{
  "vocab_size": 1117,
  "norm_place": "pre",
  "parallel_block": true,
  "init_std_up": 0.0312,
  "lr_mult_o": 3.0,
  "max_grad_norm": 1.0,
  "train_tokens": 1360000000
}
Each number is 500 + 50 x the weight over its row's rms, rounded and kept within 0 to 999. Layers, rows and columns count from 0. Numbers have three digits each. The size before them is the row's rms in percent of the matrix's.

# layer 6 MLP down (transposed), 1536x256, rms 0.0778, rows 201-307, columns 64-127
102:449503545478531409476441485530549508537522561532532538513452564525577439489527487413531612456473536460528537481506546448513506508552512463479431478456452547515535529534522551506522534534446528
106:366490551458610486565512450516398595449535494495470499372567539509490564478498547465472555518494461454572482493482552457532541571503534524518528576553559466464497476513524438385432479486507528
106:458510501543577471527480581460522414467523515577487471471479527501499587567502600423505487496515420495565581535475528559488461548530473464555490485432454444515384482488447542514412419507533479
098:614532535589537554462551498460510453550544544511463511513554524503582553509496495560532481493547516470531461407453552521512493639400479563484510549466458472542539539531416442508548454579381533
097:507527541461558508611553577526515496544561465575562415421484525515458549442486503457620468435546494478482462483554589562569534508471447510517533519465554459603460535489449493423439622421543561
102:500581488405479550484470494529534502511449454515508517533427525505522538405487475542552397556493526471449428456467485562487512493509516428556436480455488477437450482514467557512508548526416523
096:406522443508466561547529439427504492568618517591581512561374618456461557473603475444521537493581463578383495566460595478542436457518566476522539510508520480431544478501474495560472444423565501
097:574525487480567519591572482490599467502470649469496447471497536527522434442514521513479488573518521406556509494474549462507497529616437466520478486678495484459452516542472493569573472473579508
090:526457546519506446436505545568537501504508520561523424502485565437460499450447595544520508462499514489498446387482456463531531480502464579512419541452523424538586510482575587558533467542524502
094:498480643404444521477577493564519443416561557489611495579508495537501469474540514500460464513478521551520489540520557479451577496466535511400559524515464527498556519436489522554500502441498478
092:514465527464602457489513502441527485467586472593398468497488495534416523455446495389489536431535465489468463512452456507436483525517390486498566434489513460515449452436556579499508517488455466
101:490456527584513510513468469536422507545480498459593457526553397525570570548384435493506451413505457558531482527548400459489507515564413445487425512520446503565523552515575438542564576425518474
106:512473521443418550621468421495458531428567490464520466449525437455532457480541433549520515521488560530523531435480438464390455526533430545436579603467538469499556536507482573498481449540492487
104:383461555549529592551490526557586460538531544453547512579544471412544498532529494552514511511559512565527513465535436495468472478405466518456533509481421460529513529466483346545582490457515462
098:498449391496468459459558353489483563438440587499513546474455503501514505565522490508520505509441555454499464424496551469554506467519504500499463545498403504514482506495592501534530486512535440
097:570511496566539450525438570549565641512469512543485562491455518511544539506470576431517511576485521452573520538480488440524449506527556576448505649462516452442461522585512457455557484542530483
096:495494500540458539453547485557456544465519520484441569560445585527483485516475468468573543509534495483586428527507466595474593522485465403491484572499497607538497537403562594487491461558527557
099:495590478460514426464475473589483491494478547594472485521544429557475441425522535581477440518537482411519524466579444502441463565483490542471489439543511541524434557552510459590446515526537547
103:570623548505457442520533421468588546432468509522539567552435443532511553366571541488411411532536513516492545453469549461438516503523519445568544567506540541510507460448487511481489536528530471
098:484498543510539524435568548500554488517548519495402460458430558403509438554517399541509503491504494485438521585557475543413545576467517452518439477441519546437498476504505455503535544538489487
101:466491501566413487485467537466477451545486568556543538515478499461546416512507394510410470489489567474448436529521579480576535490456439578481387526471432571422473553488441498488453469453486541
108:457465436509576504557468497523526496571452502468476493531446521509492469622511439557414417464536534485403455535511486451578511452550509490572454522542489474458468532481612486489505511521455522
104:533414422445520496564393489458544482485454477459544519507530446473515397511405497432509441508498505492493584507409478513578483461490508554510462542504536576502444559491442409492543504548515392
098:517504556493494488471509577507563482513408434479521533536438500512460458495438395613548502515492403571483561510519532438515539517517542482584635514554514444474534450473485465506467563549500445
093:446457520581539543559430516450483568520474484547485462428585588524521531467459431422527474461527530520544442418472464461456615607486516352467570505502468520468466496571526445539483438366515400
108:426511463528532565502462526467484494545510433479534504549558590406528480566591556510445505441585507454449569485567512413532413490454530519506620526500447468379536444512487506425520498542524510
101:519520522644502549448610488611439470553467497429482474526545510543580433564632495466551416451525481457638497551463435426497427434545414554443472485501536515492487462510538478578498506449584463
094:527484484433499448561494550462487573536566447511494408412499524439534441488533491505484485556456557498411408470475486525472472514476482511539552468494433459469552597464465519547535532544525521
091:569456529449501519524482552546500517520522552498493450542486503419449414501473499428542485521452523517528501554493432560487478447471526371501493610464470534493439454485458518530479485519401505
104:512468519502574423410540531440432551537481572446508400568485547482520499528550546562472431476467549486395550501434492537516499424500612409570588431511507409490528497518483433560412576500584507
116:450602509572546489562460457470504474402506521456456492469525484513493557447444446528510486505506477477499484427513502423464531588480502465527438502445512500501537496562488425489519476470507552
106:480417485481492506515459491512452520428429472472464571513573430541510436457437541509552492533472564527438604489506513487444508570435549527512469490450640512487563546561544610493455460567527507
105:499544495468522537544546556527564477543545486479408563544508550425525541586430555502452414476450429503514454470511542496554479522451484498556517499457517471451478484486483555465547460554515472
096:526427420577548424450465482502403421509517560527558611447433552457556498515507475556414467469534482503491476481529602641543465457460508489490479547513518490524482520519598537395496461516439440
094:565538451592502470541473537416439512387554545479490486504538448523458460455427467562511548524458506472485426513578528553441499486532591462469577496473581566538451508494470550540601524483617533
099:433475418490452597540627482540450447502510431379529375473528537497524501602542456568583574512468448467482568572442463541538535442477431494512488455578581448487538575559499476451496509525471472
119:486513474549499512454460464418565464429444523619470545448474448628555561487519544470560450562483489474488541410523555410485464482489483481501528598553514524500482490568572399508429502396452450
093:536503474518562473490473443500491512505426528495460549532465463538512526546499455469477541495391516370494506583415516517546545590494492537514505429490448513510528564520458478531492528483570487
107:479432618528519479440524523504518490493542457525557445404365512394528479457527539505414496445565479460505432562572509519431509582487536563512442460494616501540442500528536476495526478528524547
103:573487509453527413517499482432456540545564515461544495465569628510443487496504488413583460447453484480514571486458491512404489486476521427486522466412531534524459565512460479580487472495503499
094:463470452432473427485672513372504523457509513471455483443385490533535480514486517537536626585585458503551417430523473450492453439491468481461394524511474525527466493435491569507545487439548456
102:444588509475560516480393470444490484478534443515518492506514496482419428559494453409534487535528549431527450560562526508515530556532539474469457526462474539381500474513492526501460411469458517
104:536444542454560582541449457493561473556552487457513534591408566444428541498521561479469447526518492475423600544481483546540541435521564492455498465415569465517536384609467544500442461505543549
096:506508527505582371567497499549433477503427432568443477472544493546638491552474525514512579445501465589468491468474551450533573556473574432537535467604500493509533502494461522489508495500481514
093:505540489444540522533539446510472518530483550502458521564542601457491468477576553563431522461603469443365557487472405529505481451544478413437505456480498443526506505494436475497492619518509443
095:508456526574515456548538457416540547541427407597472468573433482506575420468509561461424482536476489517506572503471420509497555437602598537501485426496532533571420482500386419508615524592493475
094:596494410498417552551485526527468472614509487541489412477537539458580570544556460477469506449534438562495563555399536445478505609488522592446557572464420516453521518468533599500496495477419543
119:477515476553476597510554539481514446475514516426473448509469464504512489509614592538514436503521470511498511489501510465556508587543512459413568528568538497486457474512487531459318504514497587
101:507528415414545503463472519593474532510530458535462523472475528507603478608596526540563396491593526506544567458469450420519586496515489466542514468482513502585473486466505541471518498480558395
095:531538452433443526469568458498480464500455456486530459495455547549526434403506573491589535404500526480455429533429534538456558509536444439575483503506597560525586504444453495500454545523524484
092:530517406505451568553490558540485502433522520543521524516500537596443534473496554450557487465506462562591425417458483546494493580494531556471441536562647445515450440657472532480525485501465498
102:513546502479507533535489428520527583522533555470557455436500550499456577478402532457551554500524473564513421514462536512504472540499500459410550474481478579449449500489504429466463506460569516
095:437474398493561489521485548526503552590522533502436561451511432450567500486534496469578483546491469514432592516543548521483593432504393466528503541507491599517468431503504405472430568573485474
102:503457388481459539497553555523488523495434552390549511453562541505517478486470447497470520470402479527515594511534396512537541463517495414588565557611512492556487522538474612554615486532511457
101:540568552591520489514377552550582517478549520453538536505545484431497530579529585628472577538442454463418459452540577444465437425530500569471569424520583545461561526499500573525498546532575467
096:538490491482596534414459389489529539469487596549482550539523522420475437526498491511504435564486447402547401538595593626473513514497525464465438512491512520538529435503464475485456428513428455
101:488516578498520480562550544544505568501537471500439529483378455432520523482466509534460414560517515537510503490597460558569549593557417511415585522490557532474543519490507566531553513505506527
106:491495426582490473486518551511511541561428466538472452435498412522469585564529542453480569505418504462455514587575457497531528672504490527482569405499558517452503514467481455558488448355497467
100:542457454390477491447521493506569513495538589468425443478542512508506488394471499536500449430455453499471441601577565499500442457572511510521553434489515518491449564492482519534495449500543480
098:472466506515532501511541588419470524515452477509517430510491490478607484605577471454515472486479514519500494414422451446569457529552602557492624401462428544514523552515396495623510528470570470
097:533513463598521466530598466483441472501522476483456521490481483435471531513479466404549519540568477485493577563487539435494469502517441585530488551505430571538457509527462502496593384498509529
112:519446366653458434474532404569578566442523538526521484488498487581565477420420529473556413453383444504459483466568563510519468513572596436452473450516582580496592509566461564564453439483494511
096:485518433487615581471497510455460464464488481532533478557505554502430486492468527477464505463464532474467539511581464620453419507519519492477476527501439434532553583490489546467531510436464589
090:507446534653601548535435589560461471456526538461471564476572415538424562584503545454533526487583433545512448460449486473592500433501494530457486526535547499478513540523412429533477429563521566
102:521588539515552462487427531447490506531500475440516491468511518550561506579504481484478478532478530500467448490503460525445444466506485493561480604552536467506498489493373505531503463575467484
101:694501342567557448504499526498441518502560499474480484490488411498531512502474450498541518478515493565476597466559590509482477493510482477558469555451402506431487514486526418442494528426523462
101:485511476556631472549482504480539540460517538456463493469472542487466429499503491480426499489467423444543474437454560463616577481485595491542507504489517474458469554463367446510484499518483532
092:462493408536489540429519569527460438504467550515463525426474523454504547529518486543525499534441553527535429483481492513426515441674444493515554556519485470505487478463505473512475454482503500
107:519476444516502513529474449558522489491437503485420532520450558513588545431446508483527448468497579491495467510461478459541575468524453412515569394433553539525459550553513473465547369553518521
102:437526606511478485550467438517462417601511549447517505457467503583505517442436404447547466483487582497478445549519511583496442453547431574633458557462526458443497471513557461588479505507469568
100:490424534540561516481466440526447467466457575499514443537477445533441433490542596522437545462502490510564522529475558487482521605553553559511538509527499482425559439440478480509532512511497465
102:452554513508448553462518478429543461575428503432467426527441556501553549571439479488492414528559446521441591551487537367434530541533542481473484495451516514463395409434535523527507560465562414
098:457525434513402542508500459520518400533489536487458519483438434535524495510486615495487517527461468499584417564504575566532460557498485528426545509573574499491459455503467504510440398540535436
104:408504585538460509513475567453494527505409538503477502468484516456494423490517401461454522470460544397529461450468532491472450566464506440523474477523513515551494469450557505496494528457452590
091:431517479510598433547447439578464500571448478448548474456494569565536510507474537520522463551455474479473525503588509447444549460472519488459549432577522454473499413477553481532535386444404516
094:589542551499452584508422458346553415586431569525443505482559575555484506488453446427550462573476480489527489556520531515514526571564520482562522470390532491493496512428601528506531486459469557
104:534474563515535481511490431441515444491444506499394436403473518662521447487487517517382559467465550496459491460522523509451515505542428440501509408452436447557569524520453435532505534474551554
096:510451628504495519495502455405531527497447399433481572483514342383549522549435399486487564481456436548414521438528453492514491403424581467503466491412546542565469625472468529505509450516545555
092:417528525439502567518467406534495465428535417508517505485553573593567481503468515496565421418469541573375541557474449450512486525448474452521534592540497519540528454501473501447478479538539512
094:415522559447435399493536560486464527545450377441489593508548504495488555474436532402461529514530482549437548509460586474568516496550536565385523512502458474534467387495556540539506428440495601
097:595460552519558383503446488554486420468473565537455549534450481406416474528468500510434443531531590474476609549573437497489536588591503576471474440547494473529487420468518510526454534526385419
098:520448465454586454535515404416434491476494535435512513484528473508541505423417473513528322497565532443471449517581501496420466502460490530495508451499547545449546533482605530425415470568461534
101:523459428492445478432477514478520469530459523496480505471488528566449519494441532585584552569474525397608421568435551509533574451492463588563560440496476535537510579543473567554508509540523478
109:522532512559423429482496518520504423520481463495462501545484466499506451527548468554418464518479592444571485497565563532461561600492456491479438448447457540494465537520485560549506458564444519
098:538516590536465558531524533537508593452542456585519492513440554496510500478518460452508521482516497551432541464402467549525518486431409528450530520510458513486449476526520454492527501467448540
095:541475596528514603474474492563458480468479472464481528428506490464573511476473545543457481535566474503489447541561534549528539476474527592557514348469474481464451514454537532466552621437543445
099:579566497540485437519537494398485522515491527542555542545477494517483460559519496401587534498498561491506552508458462459510536397524546488461512505549489504541556422519479413556502509568564521
109:456484449426515452495469534533499370532475530545480540528425446533470524491386519523456573584435597432506502534515519386532535535493547479519376468382583532563545464561581509582636406520513432
077:563496513509533548495593448458526470478422486524460533450499528533531485461541603513508384576575556587525551386496516496514397580636564539524490548539446497533567484475507535437538525456447483
091:533444489472575483455567522430593439509496631485492487479525539466443457551499521493510492424509510413520481502473463574414461393488478487475528553565446437514443454547462558478519526488498506
097:514463496545485538492480473531510445543552496501494470456486558483522485453471491462562501456578513577471415477475394445469419512500551496484438563512519502527509549513465520465518532477544503
099:511587499450503500563543551508467526475459511391548568490444479429448535536550441433544467447417473437452417529487482528394510630519461599541527531525468539408466526524517518473555572517504490
087:477467540489512532374552519465547488519493444491529632531462531454578530558558508487464524551481473446545521496566468542475531523375529540420491469531493523432437520493374499516501628562505500
104:597431518517423496473418468463499557462498572459402442506509584494453415460470482414457510472464490550561451547453486560365538480484464500475514486550501585445426491474568516493538517502455522
092:495416532509499494593543445472494554560347511556522514538502487576554450459419534580467543597524498455414452528543471619482615519535509454514365441461547565505546511510524501657564598509529513
092:464509529504575558610549495526475449453458546468457517527546508518579507501426540548541523501534583436455549520465521402527511460534457524539403449437503557549501484547535446479458639500477519
094:531434583476507395585507454517396393534462509525449505503464515563437490467480507522539490486489493541529491475507500583479524497510522531481414472458514486423476509489525471543511548529473430
102:526523556439475503501508513437594448529474471475537463498465448557473580409531466500502504540504465377557556471571505483527563617583423579526468523539552601434439492539551604489539503515541476
095:516606506463393315566510561552505481451468479511544398507590527466505444514519461508463518528445476415459472541443490456479440541523567532532574583489472407480544435500509583471469600478482580
094:561497459381609417560444510509584509599544587583423494515538382491538466510574592538482493503523484476446521577459566477497484446532464526558447513524576516463535451461448504468545538446491467
108:593538487458457568485563521508482579574536493478482554499482538512555469454541496509512549531539633519535517454484502499518471480444432533619539378493590493541581496568472414524618596532464444
100:529458537490532463480500557430607513532469574564474484628462395512481502464460465505437490549467458496452558439451471503395483469490472555464463398490430502534484503538526495557467438521523556
102:425476450589491531418571502515512522452550475546529479500534550496534582456466500476464509408587527537577513525539476512506479452495527484494523531416518503429543489537525541523518435555536491
098:456448502482417492508469496512453497562471447514526475467336431572523636484546659412546496526520491476483465557430514530545400543536469485570528503513587495549479477457477544571557536476494545
095:565496418582472539492458526537482414491468487509506631475497519495503487421470473475440501521479399490526421431533433518557438478623481537487514540482503442392429503479501518486554401609503438
106:461440479485409553547546553464516528559504526479533453450545523367557560440488513453451521536532545547490502468483523451495570481483450428568416496489462493516489508458580413456454484541536576
096:484481495570538550488595589537509506611555493474457491415541584396478499476481523471541563572557568574504528453527543541488548530482461497463558502538419565520460521527470496454560441606471546
# layer 6 MLP up, 1536x256, rms 0.235, rows 202-308, columns 64-127
104:480523505449435462497434513487512540465464454498489565568587562432555386601507472401506448514524578436454475542560564579488524497494519530534475404412547478515483469445426551589523545614490524
107:502523540497529525471515555524517487520494446533557532503535437483529451505503452445474479548436552510514429520491593472448481423487485540515538517463564510439410586441555538524558518498499518
098:445511370486466490501412466539534525452416449466542482455458501502494591417417492494481498531464489557481496520400524520474462465496450515440521501512541536563582497486468483417523501513437465
100:442491472523580472402421542450534470478476641400447552540571575561437438488544481478520429523509454571609465488434458482530531491449504539453561423490503590379489431502522500541556511585514481
099:490445569545523495465458455501491441486545487470501552535480482511476496546538483463556418544575452471569553504485564515453536632521552498538488523482501548552548506478537538491446443387537402
100:547498535480502477459479499551432611479470523444466426473546546521525479540497473446504452411504543523543554487560476446466490522444543518487442514442412522470605558532539489498523389506495531
094:454523549449510582468514488439511539519521447512606514514442528483459471466493449524472501424512539519435487459435480475555565498480456568395445533518456500493555529411571558573505536475467525
095:399503558497485487612382501385525534568632535499534597485550508586405452497484486479456498521467493543459534469592521499457536443473519483489521525538504505442494588538537360438477502455549567
096:404445369479586532450464497573483540540487486578334483499487640470570442528474491456525491596523547472539535491425380470510418584509510501573531457574494466581359484553481478431538507541553563
094:512477523548487590481523617505485416559539521476523485539416528536448468523545488492404560517534437499407523535555513462497450419452512510415550445456483470478472451512511530501410439571415492
106:508533493436618540495490505517531512563494468530508509436448520475494481440570518521470540437473554445408520505505519550466437544447553570480476549528568340406531411433469549488456441538417491
105:517512445570514548461498551446500555487466465578512443422511447406488541554444549431499451504482499558485483434432504439534487558474504462495522382490419580520515491514508446461417464420444500
102:544611486500518451497503526443498504428477606556418601506512557467446438540512543443443491501468422545578448547396443567501493486500548554426496360459524514469501373424562456415508497557482566
103:516534500472495481548469613534540452467524481477471482446562440458509603505553498466488476447520535538539561547485521554452442528500500496540479456553515589478452532591483518439481542494441594
098:517489461554529573491575476542481463447423421362547602484522476534436410496485476548475498542563504531515477487466525592488512479495469550645540411476419530476517549496515477553504501466537552
097:482385553503497504397558464497514491460537506460506455535501542515487484444572481484523470518429452498305553483530483474516539560452525548593548550484557468533520449444479434559571493573495549
098:448511474572530558619436551515504541541533499528528532560434477507555518423458482464477415497559483556460426480518464525521526492454473418496428519520524497470428491570538606484548488461517549
101:456558529545403469531545447518446520564521504561533466447522576490492510550533485469485537500523580589407496458446493715502487559555467435544497492509489551536464470454459519568465569549462516
096:540372536535439528439409465501537503530534582521502565507540461450611561529435526520527495484497484502475478453529501452510443473439546538548501540627506456444541507465422570518461538563521457
106:523398508537436569451492492600536559465569498546532468536507520526463559462542442496478455528494457551540406425390527525501522478474493511520497447557423413540432452577563398585532491644524584
110:571496461475391554491435550513451517443537456541489413513511450447524574483463581536565491523513412400587364462560603569530475533513541528492566453471507468488506514451481506547502422571484525
104:445517528426461483369473508617535496430496599447516507453505500438491465427544602553479497534612421580488426465479475496421457593504560515412455512448456468479502539576522603446492503452527489
098:521570467531461529518498513462424516442538502498488479530479493455510555585577493457544421556583566525458470503539522461493607598465499470459516432466537484526484422530530465496508491483595562
096:522565554442412466500478581561407456492617499535552492550534483463443512508541490494398467486546484448508505546390574609553518472438507557547481410517450522536461519500478558490523403503539539
103:585349483564533515515509516510517545470549526547535487471531491515403519470447583460571391516517491481581442623419452469541444530536487434542472483451545521476527524606521526564444478379608456
100:542542455498519514466489471524490514555582429481471457475434529494548518626442508508444405457538541527512470419527474497435449515470527423514497467483504504536514459541519494425548581560536645
101:483519544492471438464429416502579598493469501517530592523521481512442612459384517493460411452616437527511493498459583521483457579517495472466401611437421462560523586577578505510461457406467506
095:390521401471450448533450500407421553536483448531488535594529567512437348458492513559460401489496495575552493502550535517523489530510480536548488526594422451610425503489498620458505586495453543
104:528496474551509476466508493442509545561463468539489577454464520471600485524490564454433401454524481511520502438631432488533516526466529546505431459507559522466479478592423576538465496495411469
109:443457533461572529521494514450529552505480550439465440451522555552504548435521451435486562594473484478536493493552575486517510530527343546493444522489480529496565514487552433429552561485517507
107:450544614497464567464491585465400472456572502576496533489486466458424605493500501434510483572520464392498398483531543451478478489564516495512545508456465460499523526490474440556520452546413508
104:502547568466478486412545422526505412529544476474491585562516425545511482499502552513555526612486440538523513510529486518524514492578612400490519485597483552572406503468476480459475559550397551
101:492468492523518485550554489519486494487500380540557520424546467472449488538473430470529566489435481464524617472549511492468522581468426525521460514592536469518532433470401475424495549520548507
097:529572428417393529501505512541566570486570459579451560548533497555485502572534488508440533514496555469418472528493372470541536455550504527581519464489540456477552518579595565525509441486589519
098:538513508490419513484545450453515512494468494479490596406452501532478472487645541388560446599566520547501477372421410527389534491465485492447523463460552524500544527502580403421509440495430521
108:405518569521519512536410497534523518411536491558529523526490555615470510527553482496581446446499479484535477433505521428421454534390495470577510562474462524476386493477412538467474490501434510
093:481487568486487442553453479557458477494470373486552519459552499440456411560528523535558548486582507492512416564537565469453518459494459477469510517531499398441452526540484558512511407469496480
104:581455385486476458602436406471427538491430554489429516491517482414498534484476561534485552423567492644450506556506442550599419469474390483554432490583465490429412564427477660463472618483491416
103:485522508477537499587435587458399505430502500534486580473437418498467584534400552525577523503482437464472514459466466575570559516512459515531452482562422521461516543506499389447492537551404523
093:566425520529431428491481493563462548430452462543519475535537579425525537656448519493500448488500508509530467479434570455536620579565484524574519459507583556494483483595500479515433553581471535
103:474499440413503540541570465527527554484494501528530464515473466436487484453488536505525547536457587508580485481516532546483560454521413524587564502499411546398547458505556590495553537493520617
108:505440526572486488538518471566495422471494473420506513401441434537583490496365435517534479503530555526599483491491612514431501482522491532458434568570583549452552464505530537476510588522438389
104:544466461515439588451426458519549552502519511478469623489527369490460456507518451531507420479582453405550526428462478529410463487534493518427452468529455492459515480497531502491504498526544562
094:510480491472431436513460534517466515458506478456537454450496478547489602484503482485500529516482588451559501438455508571503470522462498450552540424446578538486506564608557530499457504496586464
095:568568480510547482471471537569476585521613499381603456476512552551494544477535530532476484438475517491493410405484447521410415527457464500505476433419411510490545448512529587491579443404548563
093:482464497497497539475417475550473475440616485548532471462504503529451454492597408521582546462553505594478425523498569463502431446491500513463534548586467498488556410490546489556403525549397577
108:485519503436428515406582576529479534457549481415542529455483484572525456480462472549554508543474479627542555570484519496569491551461535526524479491592486507447442515415451500490584495451517501
099:425507529433566434461558492478503543462450576432532551480457439473377541447567591587491354473549462537517549553525551499512518375456452519543475499605520444551584540466420493529481585584489556
103:546516544516495511497491504533493531513548478513427472458400588415480489447433597494541535499534573575477429564522596577516398530501539555521505470480560518445508498493542549522452430522514470
095:480499547492517483524498453433416475536544474365516535588435448464535403513480505542370520424399466501367476389608443493525521490565559482507507510521499472531510464512512589538575554449551518
102:405500527440540491520607503508512506533467400558454487544598555576515466499550427421600476490503520506445412392471506517491498561470457451531529501525486447568564461495470529495513451476485568
101:483564468543478523441489478486481470523424489478488497603470561544543560523470542443532454552542485431497469417493505489474466459406598528448484613518529436434503500451502635577372479397477516
105:505513522446473554439525510536459478509592400514503468465471567490480417545471450559536495560479494487452467436454573560448523476455540550442493491465480541606452470538559480543516549490477546
096:465544556499484472503427481488516607507560466480469615502556492536506399413533461471505529455572453510463488376598538522500569422479431553455511527579516468536429454546514503465448406572507597
098:471578563481505519532479529460382537420464444465518482410493511568476467613529501579526585451627521518495533489432430431546466487472493559486468534565494477512472510483459442517572597478539564
104:478457408456496485466549493460516547508546484516597564453548441458492482545533550408552564584522532533466498528503490439368460455452471528559457435575466543485465432435495436523511503450608486
099:513533491425481452590582550490544512436510578459465444515511462484429466525487488620556401576462432516438533526467454538465555519432518519537476531443463471512461505500561429454550412532546521
097:480464556458560526463542461572455399477530524474376522426418488405439416488520443481524528417552370512528545566481553551549556532464534504590390483624479540565552505398474517538528436463515495
103:497551466560442538541459410446543477544522459494523551502492457580431474400489525461511491583527535457491503511558525588388435607442441425498384546538616387442491484562523469428508519464467533
099:452503470515408500427547443520528508548404499534556500431447549543480513493559566538503509438492461431454525421470465555520532385431530452545535618420546504466576502556470561593505456495529607
104:531473498434541554437487556505440537480452528597524513572479456536524543443431562418590443487448448507536425464448488535415450457603543491454470474527456556455522504490415521542509496489577426
098:480564639534499572498460553597540485595544558522474498492517496462539571581589588503495506512423542498480439482478462471420528508496364502446517508438431498560415516504500497551446511538483598
091:492522440436424488509583415449524551475438502609471483533424531531520485516479477480504487487393531581494477458490513567420491521626529420513446440432550460447557461533501448457558464411439488
102:506496491507409446503438467546533504523489478592505522486448499435433508425504538476530545474534438477460533480520588490532519536459498499418512454484409467555511534536554523391519458396543453
098:509456530444395507516514454464518596520587408548475450485620520455530548496467515514513517527523557455483559481415534524437430628395565557398525557500554499546485492444525523519585451479580499
098:525539507469516534511509523478433452429437505463551517469567495491516422479467450530496428474472482441541625463460605541572503518428426497489436557502459493501399489393476445427484576473473530
093:495459430409516475446477523549485528540522509432454522536516483513504526453457380480476532520546521530526491524492472455495521618405533450519468457479605492548437550474534587607459532420551614
110:599526471472448496562532373546446448507479461535502501551550455465496410494470520531445452557487453534542526480489448519517571427513503566511551504510451406560461530470516498435363592556492631
100:377419460530503547516510482541455575460562485487440512527501533502484453465484569471655481448559536603470516546527498461515539543447488390434453419451533395528428474485529561493473446503546442
099:483424483436442547461505491550529514520570517507543427556468481530508417566485563513475506497523451609513503502453444488469461498504509537506528558503459616486602522531545483484510506483561543
101:606432532514460552471475486488473643459540551541584564504478459554404479443452435545516411482514498411414425527542526666556511456482411528526507491516539500508518488471517486376463523464469584
101:597508486406531480511544429496495426509480485517390531532532569461388589489556464500462486576505557539527571479554499543501479492584489465535437455460428421526513467574486526458484540470530654
109:440502549513442512381499484542540480452438526443554545581553449486466525473391579554495460582513432564378528501469443517527546519500544547498459514510478488462547534534508501518565530493515347
095:470477502518445542521595564468482555419549523485526487401427464455526483417433562531555453543453552481504466472408480539510542483504503632513474530477503560460474462498487527467446470567442481
097:471422476548496590518517542521432516548558480459606527420556523538508431519536507502459502491536420540453542484515489573547442420425477541535479476496501510525560427546439529543344443482535437
103:455606524473354467457471624568547502485565452474551529508546473563538618508503475503501451522456501522535506450429550480593561510481546493531506528493564564491458518517611533483424419501503453
099:501515491556532558593496437498545450549441509557378442527547499513555447441514606502477590456546539497466436568521487511453544552510488501553605553416471478540526526526524535490578471426487436
092:498614479539518445482496548516532486533568554587487494531576377520473545445495532453538521472576465412501465537494503493532491513602560461534539535453501423524476588511421583504476525515470442
093:517472413559517530526538459465583451551500472444445484457451554425571550430617496479579528570515532487450577503494460560517505484458415500506548578505520492461499510525553509491484633502525543
096:470467485527462621537475544478477521564477522343530498491517509529538557486584535546437477437523376511461430383409463499479528533478525458477529540537498441549640532481450472496508526441556495
099:515502454544621523533525433611442535538431508433488481566545400444521550417492406555473545557524449505502420499446530518558509575478547419524461475522395427498567493481521492568464500476508479
100:419513421493480503538530498456523553468563462563524593497498483467474455580607430473516561495402499605413530434548441468511457426489530429407463519495457520493484512473500560465512543417596519
104:489550463444572526448421605448492592390561511423503499493428448503473613490493478528476488491599494485432511508498462550432465466471533608544502520435527491535433533475411540497559500553520493
104:438438553379451566418519533478514464611508522495529553537485506468508441446514504532479429507472547501554532467529445430467479570462482460508465496463542501496423586470482543526453483609554502
098:496534486510407525559561636530474476400539477441527513508533512504539441424501465575475517593492439561458537407511521443433421549439497490497412508487395502498554465554550557562484459558484453
101:463494471515435589483488428598594505514604449501510522476418513517509548524561433550437486452449430499512476438519529584455393619510436456506531547503587480463464528496416456366481503487571575
101:422519469558414489452468502588513523529458513551492524560426483501455474457530602473516503494507424467469520498547463544430495470519461507482435400375475568465493402520485461518560478504492443
082:478529504405523508490558572430430534543535542561555483472537465484529572542480485513500517442519526449454575569461497539504542378447469587577525454480584487442447554502489470529481570466494439
090:547518513432452507477484534438548514481503497407480408492614425559536471450473481469416422515452567543519615553538485409468485438623425541531551449519474442553394483476507460442488395482455496
098:472510505537496482527444547503485554521426456532522525549384455475494523493523535548509459476467505462574553540522563505604513436528438557558438469489449490457489454541552439497429548495491530
104:569500525534444612529590529415483487515505510506516504469528540561409556455460499555552488555523499499578515457498589507532490500412517531439506433449468434473519508429609531520600442527486480
087:490568502498461443556507475514475569544519545414466434444432493450453419490550551596566428505486522489492491554569527523529410586579493443475476540528540531528564530510534533483421438422489508
107:324416452487504568552506475499412450406460392459476514532472501453522485458435531502546459453537434508558479551572491479396525505484515572464503493491550506525448403501454472510502469502499520
092:492432510558523545532568456545443547519563511524541451458520521452508491427502488487482585479543519490488458496590496432534497507453523508532440494499493461416571455476406441575444491531469447
093:509497603533366462407514540519576527482524505497444468557586546452493492516561525497500453500562468555480623479496472496481422600461559474471450533496514364538481546472431511532447387454506515
096:518379507574483575464501449472462542474481523503592548576502572487556440511557422446536483561493507521461528606466456590502589503453500481413601581641492555575438515508483480463481533535452571
108:533490503568431512479504524616447599518529481544582514433562484490532516588593488483548483574484547518500422458459465461525470510446481457473544540557430496465485503456484445500467563508506455
094:548492496572486518532469504486485624520522572466471551496496568466549560491375531611540422545472431561501477517465493575400518470515447594504510535541502574451461495475456397474412434495523457
095:447488522451572626501462409523476544456542517484509455528451555459507391427520489506442493558488509415540534477544465509631493491413549576435425540472598559490457435531533483433543599447457510
111:348425515571550512452503466484540552572526596520492544485512497529497434495549492524493440488455463529539480422490434535478514497534581472475468563550435483412454573480470512503495444556568460
098:505498581468464565491493565598440469552534417484527530476548509579479549448555445587493419481364535544524506617529506531557464503536500510427552496476604583380555503479529490475587616521509538
107:564488534471564428532500479538461477509510472456534338478586546499430493499402507539507568503454476552486503416587486492465444526491474524391522495451454485592509474485515532442438449514482482
100:454533454484571507469501473505449564516590467638540481506459506425513512510474446547581571490532482436444583571427442494527553537560558487426458498520486601548394414428442490493503481527514524
094:530436462454472470413482548498479561447513595548394492504533486520481474525414565470530399464564451437567472583465455454418537483407376605457560532503530485467523497483462526425533578505456557
103:504531446395519521483507545478509465444573550503442468480444493524410462459592426441514511554607557508517491500446490502439448484522508489546446471567543478435558519498550488503485389414485509
096:458546452431492452562473445484462472434478488516528511518506465605485536599606577490449474447458443492404490448545519453527452472532506479567447498420497550476447477542499447542480521464535420
093:537497620550469525480388452533546525449442475527551450509510533508489427455642459465465481503487495483483462488486461443495499438479445525534514548568529565431505489445548423423460429498512466